Part of a small language model's weights.
Size: 16 layers, MLP 384 SwiGLU, vocabulary 4713.
Each number is 200 + 20 x the weight over its row's rms, rounded and kept within 0 to 999. Layers, rows and columns count from 0. The size before them is the row's rms in percent of the matrix's.

# up: layer 13 MLP up, 384x96, rms 0.0924, rows 373-383, columns 0-95
# down: layer 13 MLP down (transposed), 384x96, rms 0.0841, rows 373-383, columns 0-95
# gate: layer 13 MLP gate, 384x96, rms 0.099, rows 374-383, columns 0-95
up373,102,174,207,177,173,171,206,167,167,244,212,183,182,195,195,227,197,237,196,193,199,241,197,196,199,183,192,209,204,195,212,223,245,208,231,201,193,203,167,203,200,212,217,201,214,229,188,195,171,216,213,173,185,209,226,193,162,214,207,211,206,187,209,219,154,183,211,230,209,203,218,211,207,205,224,229,240,171,210,192,209,186,210,196,180,204,213,174,197,197,174,183,178,181,221,191,246
down373,106,192,226,203,178,221,185,170,208,224,218,196,192,184,170,217,214,219,187,200,205,197,192,187,214,206,173,204,202,178,164,206,178,209,220,191,215,205,171,233,189,173,226,223,180,181,238,210,193,176,225,192,215,234,187,189,170,186,218,171,184,186,200,197,222,225,212,189,209,195,200,196,162,176,208,205,164,235,190,212,178,217,187,233,219,225,177,200,215,196,182,226,211,257,210,214,166
gate374,115,226,194,191,201,226,204,202,199,204,204,198,201,184,209,189,208,199,197,211,145,240,177,201,197,253,164,203,195,170,189,193,241,205,200,225,209,183,191,217,182,211,195,196,213,245,214,192,206,195,194,203,192,165,213,175,230,185,185,192,204,178,197,193,169,215,214,227,214,208,165,186,177,208,164,191,197,225,186,198,241,221,188,205,214,230,225,182,190,197,196,195,196,208,188,265,185
up374,104,198,230,185,198,195,236,181,204,218,214,191,199,189,198,197,196,222,200,229,147,179,229,218,240,204,200,178,191,162,183,183,207,198,201,200,230,204,197,186,228,198,214,184,204,188,198,176,221,195,214,213,146,198,181,245,196,199,197,180,172,220,178,206,207,191,167,204,215,194,204,190,220,159,229,229,203,202,180,225,196,192,238,179,244,230,210,181,192,203,194,197,195,183,167,188,216
down374,108,215,210,234,191,180,177,190,234,178,210,202,205,163,189,214,183,206,171,198,179,231,205,201,230,211,179,173,193,187,150,183,211,211,208,167,228,215,230,207,225,217,213,178,154,205,203,196,208,188,174,180,229,205,188,228,196,189,208,202,180,213,199,193,215,205,193,210,212,190,246,195,208,170,212,225,182,198,170,204,229,217,193,198,219,233,185,187,206,183,197,246,177,167,187,217,185
gate375,090,203,212,167,202,185,205,231,216,204,201,210,214,196,201,195,180,199,214,214,194,217,221,223,190,222,216,164,221,231,208,167,175,217,185,214,190,242,175,191,195,200,225,157,180,213,196,228,199,208,187,218,188,169,200,214,204,178,199,197,234,185,205,199,207,230,249,195,162,218,186,180,170,222,175,194,179,211,177,191,193,172,185,192,198,210,211,224,220,212,177,208,194,197,146,192,157
up375,094,216,218,179,183,219,217,191,178,213,177,200,208,172,219,175,195,193,209,176,218,197,174,192,241,174,191,200,203,186,199,201,224,211,188,223,222,199,203,182,191,197,194,208,196,195,196,177,213,189,180,198,189,205,205,182,151,223,208,202,193,200,203,176,224,194,195,158,257,203,203,214,181,189,178,185,196,184,180,177,154,252,217,246,173,208,213,215,180,225,210,182,161,196,219,185,231
down375,089,184,187,185,197,164,228,218,171,156,195,181,219,215,188,202,222,209,226,199,179,224,193,211,186,207,177,196,213,176,195,180,178,194,235,237,212,224,159,226,201,184,186,176,177,217,223,212,180,209,225,200,186,222,234,201,219,214,198,213,219,205,203,143,185,244,179,190,203,198,185,202,209,204,208,190,180,221,198,209,191,190,181,177,185,240,184,206,179,222,201,214,189,204,246,213,212
gate376,093,234,178,228,202,213,211,193,211,204,214,209,209,221,196,184,209,161,156,187,199,188,188,214,194,197,221,221,217,202,188,153,226,187,162,212,198,208,203,184,241,185,192,210,218,193,165,224,173,203,204,214,239,175,228,200,199,166,198,195,187,234,209,216,190,250,215,227,196,208,196,202,192,207,220,212,185,174,202,198,222,192,202,159,212,201,213,189,187,169,195,180,176,179,181,241,224
up376,093,163,214,197,141,211,187,220,202,182,212,193,196,183,165,233,194,207,218,215,211,211,200,203,174,191,198,205,242,214,227,195,182,204,212,185,210,201,189,224,206,197,210,172,199,185,221,166,207,206,187,215,182,211,174,215,195,207,199,237,187,160,214,201,204,179,216,206,213,168,223,202,213,174,157,211,226,188,179,199,191,185,185,239,231,161,188,205,159,225,180,222,226,208,190,185,199
down376,089,214,196,172,231,205,169,186,207,181,215,203,182,214,197,216,200,215,160,204,223,183,217,202,194,202,187,183,206,165,221,229,195,191,206,233,221,194,202,180,191,218,224,217,216,182,264,215,222,165,237,209,218,174,193,201,192,217,191,172,235,212,199,199,204,208,187,225,184,171,186,206,181,222,178,191,152,207,227,203,197,181,186,217,214,157,204,164,201,196,193,187,202,219,207,166,199
gate377,092,205,210,198,198,200,193,187,166,220,202,177,222,210,243,191,222,187,162,204,217,196,205,203,226,199,236,199,200,207,163,187,208,242,198,231,201,169,224,195,187,210,172,191,208,220,216,187,169,180,165,211,183,161,203,140,181,213,224,208,185,210,184,208,197,185,200,196,190,189,180,195,157,168,227,205,192,189,202,234,205,231,208,197,166,217,173,206,219,201,207,203,193,223,193,218,230
up377,094,174,225,207,194,221,209,161,185,192,161,161,247,202,212,165,161,228,193,191,180,185,170,220,221,214,208,196,203,198,207,206,237,238,197,204,191,192,197,173,200,187,224,169,185,181,193,170,186,204,200,175,223,206,181,211,176,204,201,211,233,190,232,190,188,213,204,185,189,213,238,192,198,189,193,226,221,184,226,187,224,178,189,201,199,197,190,196,211,192,214,161,167,207,233,218,222
down377,098,154,183,185,229,204,227,180,204,189,213,219,210,199,207,222,195,226,194,177,237,211,155,211,212,192,205,203,182,194,228,190,202,195,215,204,196,194,240,197,217,198,163,190,208,190,141,221,203,191,192,216,195,201,188,193,199,175,188,215,174,211,203,191,180,167,204,219,199,194,179,216,194,196,205,189,227,210,185,257,188,227,189,220,206,199,176,222,188,210,191,192,203,274,186,205,190
gate378,093,233,188,215,171,174,207,230,197,203,172,218,158,226,191,222,196,172,184,208,205,199,230,180,222,217,181,227,216,203,205,214,206,189,188,196,208,177,229,241,200,182,191,226,202,220,214,176,215,204,195,177,233,189,216,181,183,230,203,215,174,228,190,213,182,186,161,183,220,211,198,218,219,187,181,180,136,207,190,185,227,182,194,208,176,224,206,188,204,222,207,185,183,204,174,212,172
up378,101,211,141,223,200,202,217,216,218,201,202,188,198,205,211,153,141,216,198,209,163,197,192,207,189,212,199,215,201,191,205,213,228,211,188,195,213,178,168,200,160,192,212,182,198,175,200,171,255,210,177,197,188,226,194,199,187,209,216,219,194,214,196,246,231,217,199,204,188,176,204,178,201,203,188,194,191,230,182,229,226,207,213,195,224,183,209,159,167,210,206,204,205,213,217,223,213
down378,102,236,202,189,185,207,148,236,202,200,178,177,195,268,215,193,190,190,176,176,230,206,191,206,215,198,165,192,193,215,223,185,229,194,196,212,196,205,219,198,179,190,224,207,219,205,208,226,192,198,233,191,194,237,180,178,209,174,182,204,197,183,212,203,186,193,187,206,204,183,190,180,196,156,229,219,168,189,195,202,233,223,168,239,200,180,181,186,212,197,207,182,229,190,226,203,219
gate379,098,195,192,187,143,166,198,212,191,185,206,219,245,194,203,171,221,212,189,202,192,219,215,204,169,195,208,189,210,207,179,231,214,196,198,207,205,189,186,218,147,188,165,203,204,216,192,170,202,237,217,179,190,206,205,225,201,197,205,181,229,212,199,213,186,201,187,225,183,181,208,199,201,210,156,217,197,237,243,168,230,177,198,183,218,222,198,176,194,214,240,192,190,197,209,181,233
up379,103,213,195,212,210,137,180,219,213,213,183,184,216,215,178,206,194,201,188,194,180,171,216,174,183,216,186,187,202,210,179,199,207,178,177,188,190,190,200,187,200,220,192,183,216,183,248,187,202,235,207,190,206,238,242,183,204,200,225,201,182,193,204,181,187,210,208,171,205,178,220,212,215,172,163,214,193,195,193,189,204,198,237,197,207,173,220,158,210,206,213,188,194,229,258,236,220
down379,108,215,177,195,188,216,192,237,199,187,193,197,201,192,174,207,185,218,185,168,211,205,195,194,182,213,204,202,196,226,187,190,190,209,204,214,229,204,224,208,207,197,205,202,223,188,82,201,203,192,222,185,203,209,210,191,216,189,148,213,169,233,200,215,179,209,197,192,191,204,204,191,234,191,179,190,177,198,189,199,203,236,210,195,196,192,229,227,189,200,201,205,179,186,215,209,225
gate380,094,217,229,218,236,205,245,161,182,216,198,209,190,228,187,184,198,185,197,186,188,228,206,194,186,193,180,239,170,235,198,207,176,223,170,231,182,211,206,172,211,208,205,229,222,181,204,186,162,182,216,186,206,197,202,182,224,190,229,187,214,209,182,195,205,215,215,190,186,175,202,199,213,215,202,215,158,222,215,179,196,195,222,174,179,239,196,182,188,196,198,190,168,193,232,249,190
up380,098,200,215,194,213,169,218,179,183,205,236,198,223,225,193,202,182,177,179,173,172,226,185,232,173,181,219,200,223,187,197,218,183,214,227,230,194,189,214,211,208,184,175,223,178,178,214,208,178,193,191,183,229,158,208,194,202,169,211,230,182,170,200,225,198,204,196,228,198,198,223,178,213,188,219,188,195,239,225,197,221,226,185,153,208,217,168,187,183,204,225,232,168,205,183,217,204
down380,097,196,189,189,197,181,176,180,190,187,204,231,210,188,189,211,204,206,221,175,208,207,182,195,171,207,214,188,185,223,252,216,181,198,217,185,216,169,183,224,183,184,189,169,189,226,158,193,204,250,191,204,202,222,158,205,186,194,210,220,209,204,201,221,188,196,197,208,238,216,197,200,226,197,203,163,231,203,191,222,148,238,185,208,207,203,190,225,197,224,194,193,189,153,191,234,215
gate381,110,195,194,230,189,204,205,163,198,171,216,221,243,192,208,211,172,205,228,200,208,227,198,158,165,217,166,201,180,225,189,201,185,214,196,228,211,227,219,267,182,195,219,209,216,222,182,176,199,214,199,194,200,195,211,210,188,224,199,196,158,182,209,199,195,172,225,181,188,158,204,181,206,221,204,209,194,181,221,190,171,175,221,213,188,222,203,210,226,180,185,205,195,227,196,233,211
up381,106,168,218,224,179,211,196,158,192,172,190,163,225,231,199,200,225,205,241,180,203,197,181,184,157,184,229,199,221,202,211,195,163,186,191,181,190,173,196,214,229,203,192,156,229,206,194,208,209,193,212,248,236,183,212,206,178,223,206,181,217,193,196,180,200,179,196,199,215,210,232,205,203,214,148,203,183,219,195,181,206,202,204,183,201,222,164,193,226,197,194,184,215,213,217,203,215
down381,105,205,234,198,220,196,252,197,200,162,194,182,227,194,202,176,215,192,238,218,216,221,180,196,200,198,193,177,195,214,214,234,215,205,203,185,216,179,221,207,173,180,198,205,227,223,189,187,151,210,193,228,197,214,215,203,187,216,173,234,210,186,252,180,187,182,227,169,172,199,214,197,235,197,180,182,204,197,215,206,182,185,163,188,207,197,205,175,180,170,200,197,197,191,193,219,241
gate382,099,203,236,209,202,194,222,183,188,202,196,195,183,196,184,191,198,201,210,182,193,202,178,182,235,189,179,209,175,228,184,196,222,164,223,211,218,198,188,248,257,177,206,191,204,196,171,211,241,216,251,218,198,186,226,207,172,202,189,197,228,208,200,149,183,189,205,223,201,206,157,225,213,189,212,209,211,220,186,185,217,180,222,198,189,209,212,210,147,197,182,199,217,202,187,195,212
up382,101,209,179,169,181,228,205,209,243,180,202,238,184,214,184,164,189,178,209,199,176,210,214,233,214,179,162,215,190,217,207,190,176,213,215,202,211,182,154,221,203,203,180,210,175,198,194,207,164,199,195,201,236,203,177,228,235,191,214,182,201,192,201,192,199,197,229,168,198,187,176,213,201,216,205,210,199,222,180,203,201,226,185,190,176,186,219,221,228,167,158,195,194,184,216,190,247
down382,100,222,241,227,188,205,175,167,199,227,173,230,187,196,191,195,204,185,199,183,195,199,199,219,195,228,192,167,207,214,225,181,228,229,230,207,202,215,211,201,210,203,213,206,218,189,231,244,235,145,228,184,184,185,202,213,190,191,229,198,190,213,218,180,180,197,228,185,201,186,199,193,190,205,185,203,183,183,171,178,168,165,192,161,212,243,199,196,209,165,192,181,202,203,183,220,209
gate383,103,177,184,213,198,207,244,200,187,198,215,162,195,168,225,201,221,228,198,194,231,185,174,185,184,219,203,200,230,218,184,164,194,218,205,214,214,210,219,220,172,211,206,199,197,190,207,214,216,195,187,196,226,168,214,157,236,226,180,209,216,162,177,171,166,184,181,190,215,201,185,211,195,194,186,210,199,217,208,167,164,214,150,191,213,206,208,202,249,229,197,200,196,212,218,203,215
up383,101,210,205,183,221,229,207,194,208,186,211,202,194,215,178,211,185,184,190,198,202,232,217,191,181,160,182,213,200,213,193,204,212,210,185,198,197,249,159,193,226,173,187,220,215,204,203,170,206,220,219,193,162,243,202,219,204,214,186,212,185,172,234,186,198,205,224,204,229,215,187,186,183,214,211,197,226,201,168,159,188,200,175,199,195,229,232,158,156,199,181,191,238,215,211,169,201
down383,104,197,185,196,165,224,223,204,182,195,201,211,209,195,194,220,172,213,193,227,182,179,208,190,224,196,216,191,204,199,167,194,184,209,211,161,205,201,214,179,190,171,215,212,181,205,196,198,150,224,233,198,208,174,192,178,212,197,216,192,233,220,200,204,199,204,223,170,206,219,240,230,206,240,213,214,176,176,160,177,180,142,194,189,199,195,208,230,218,176,193,223,231,206,232,188,188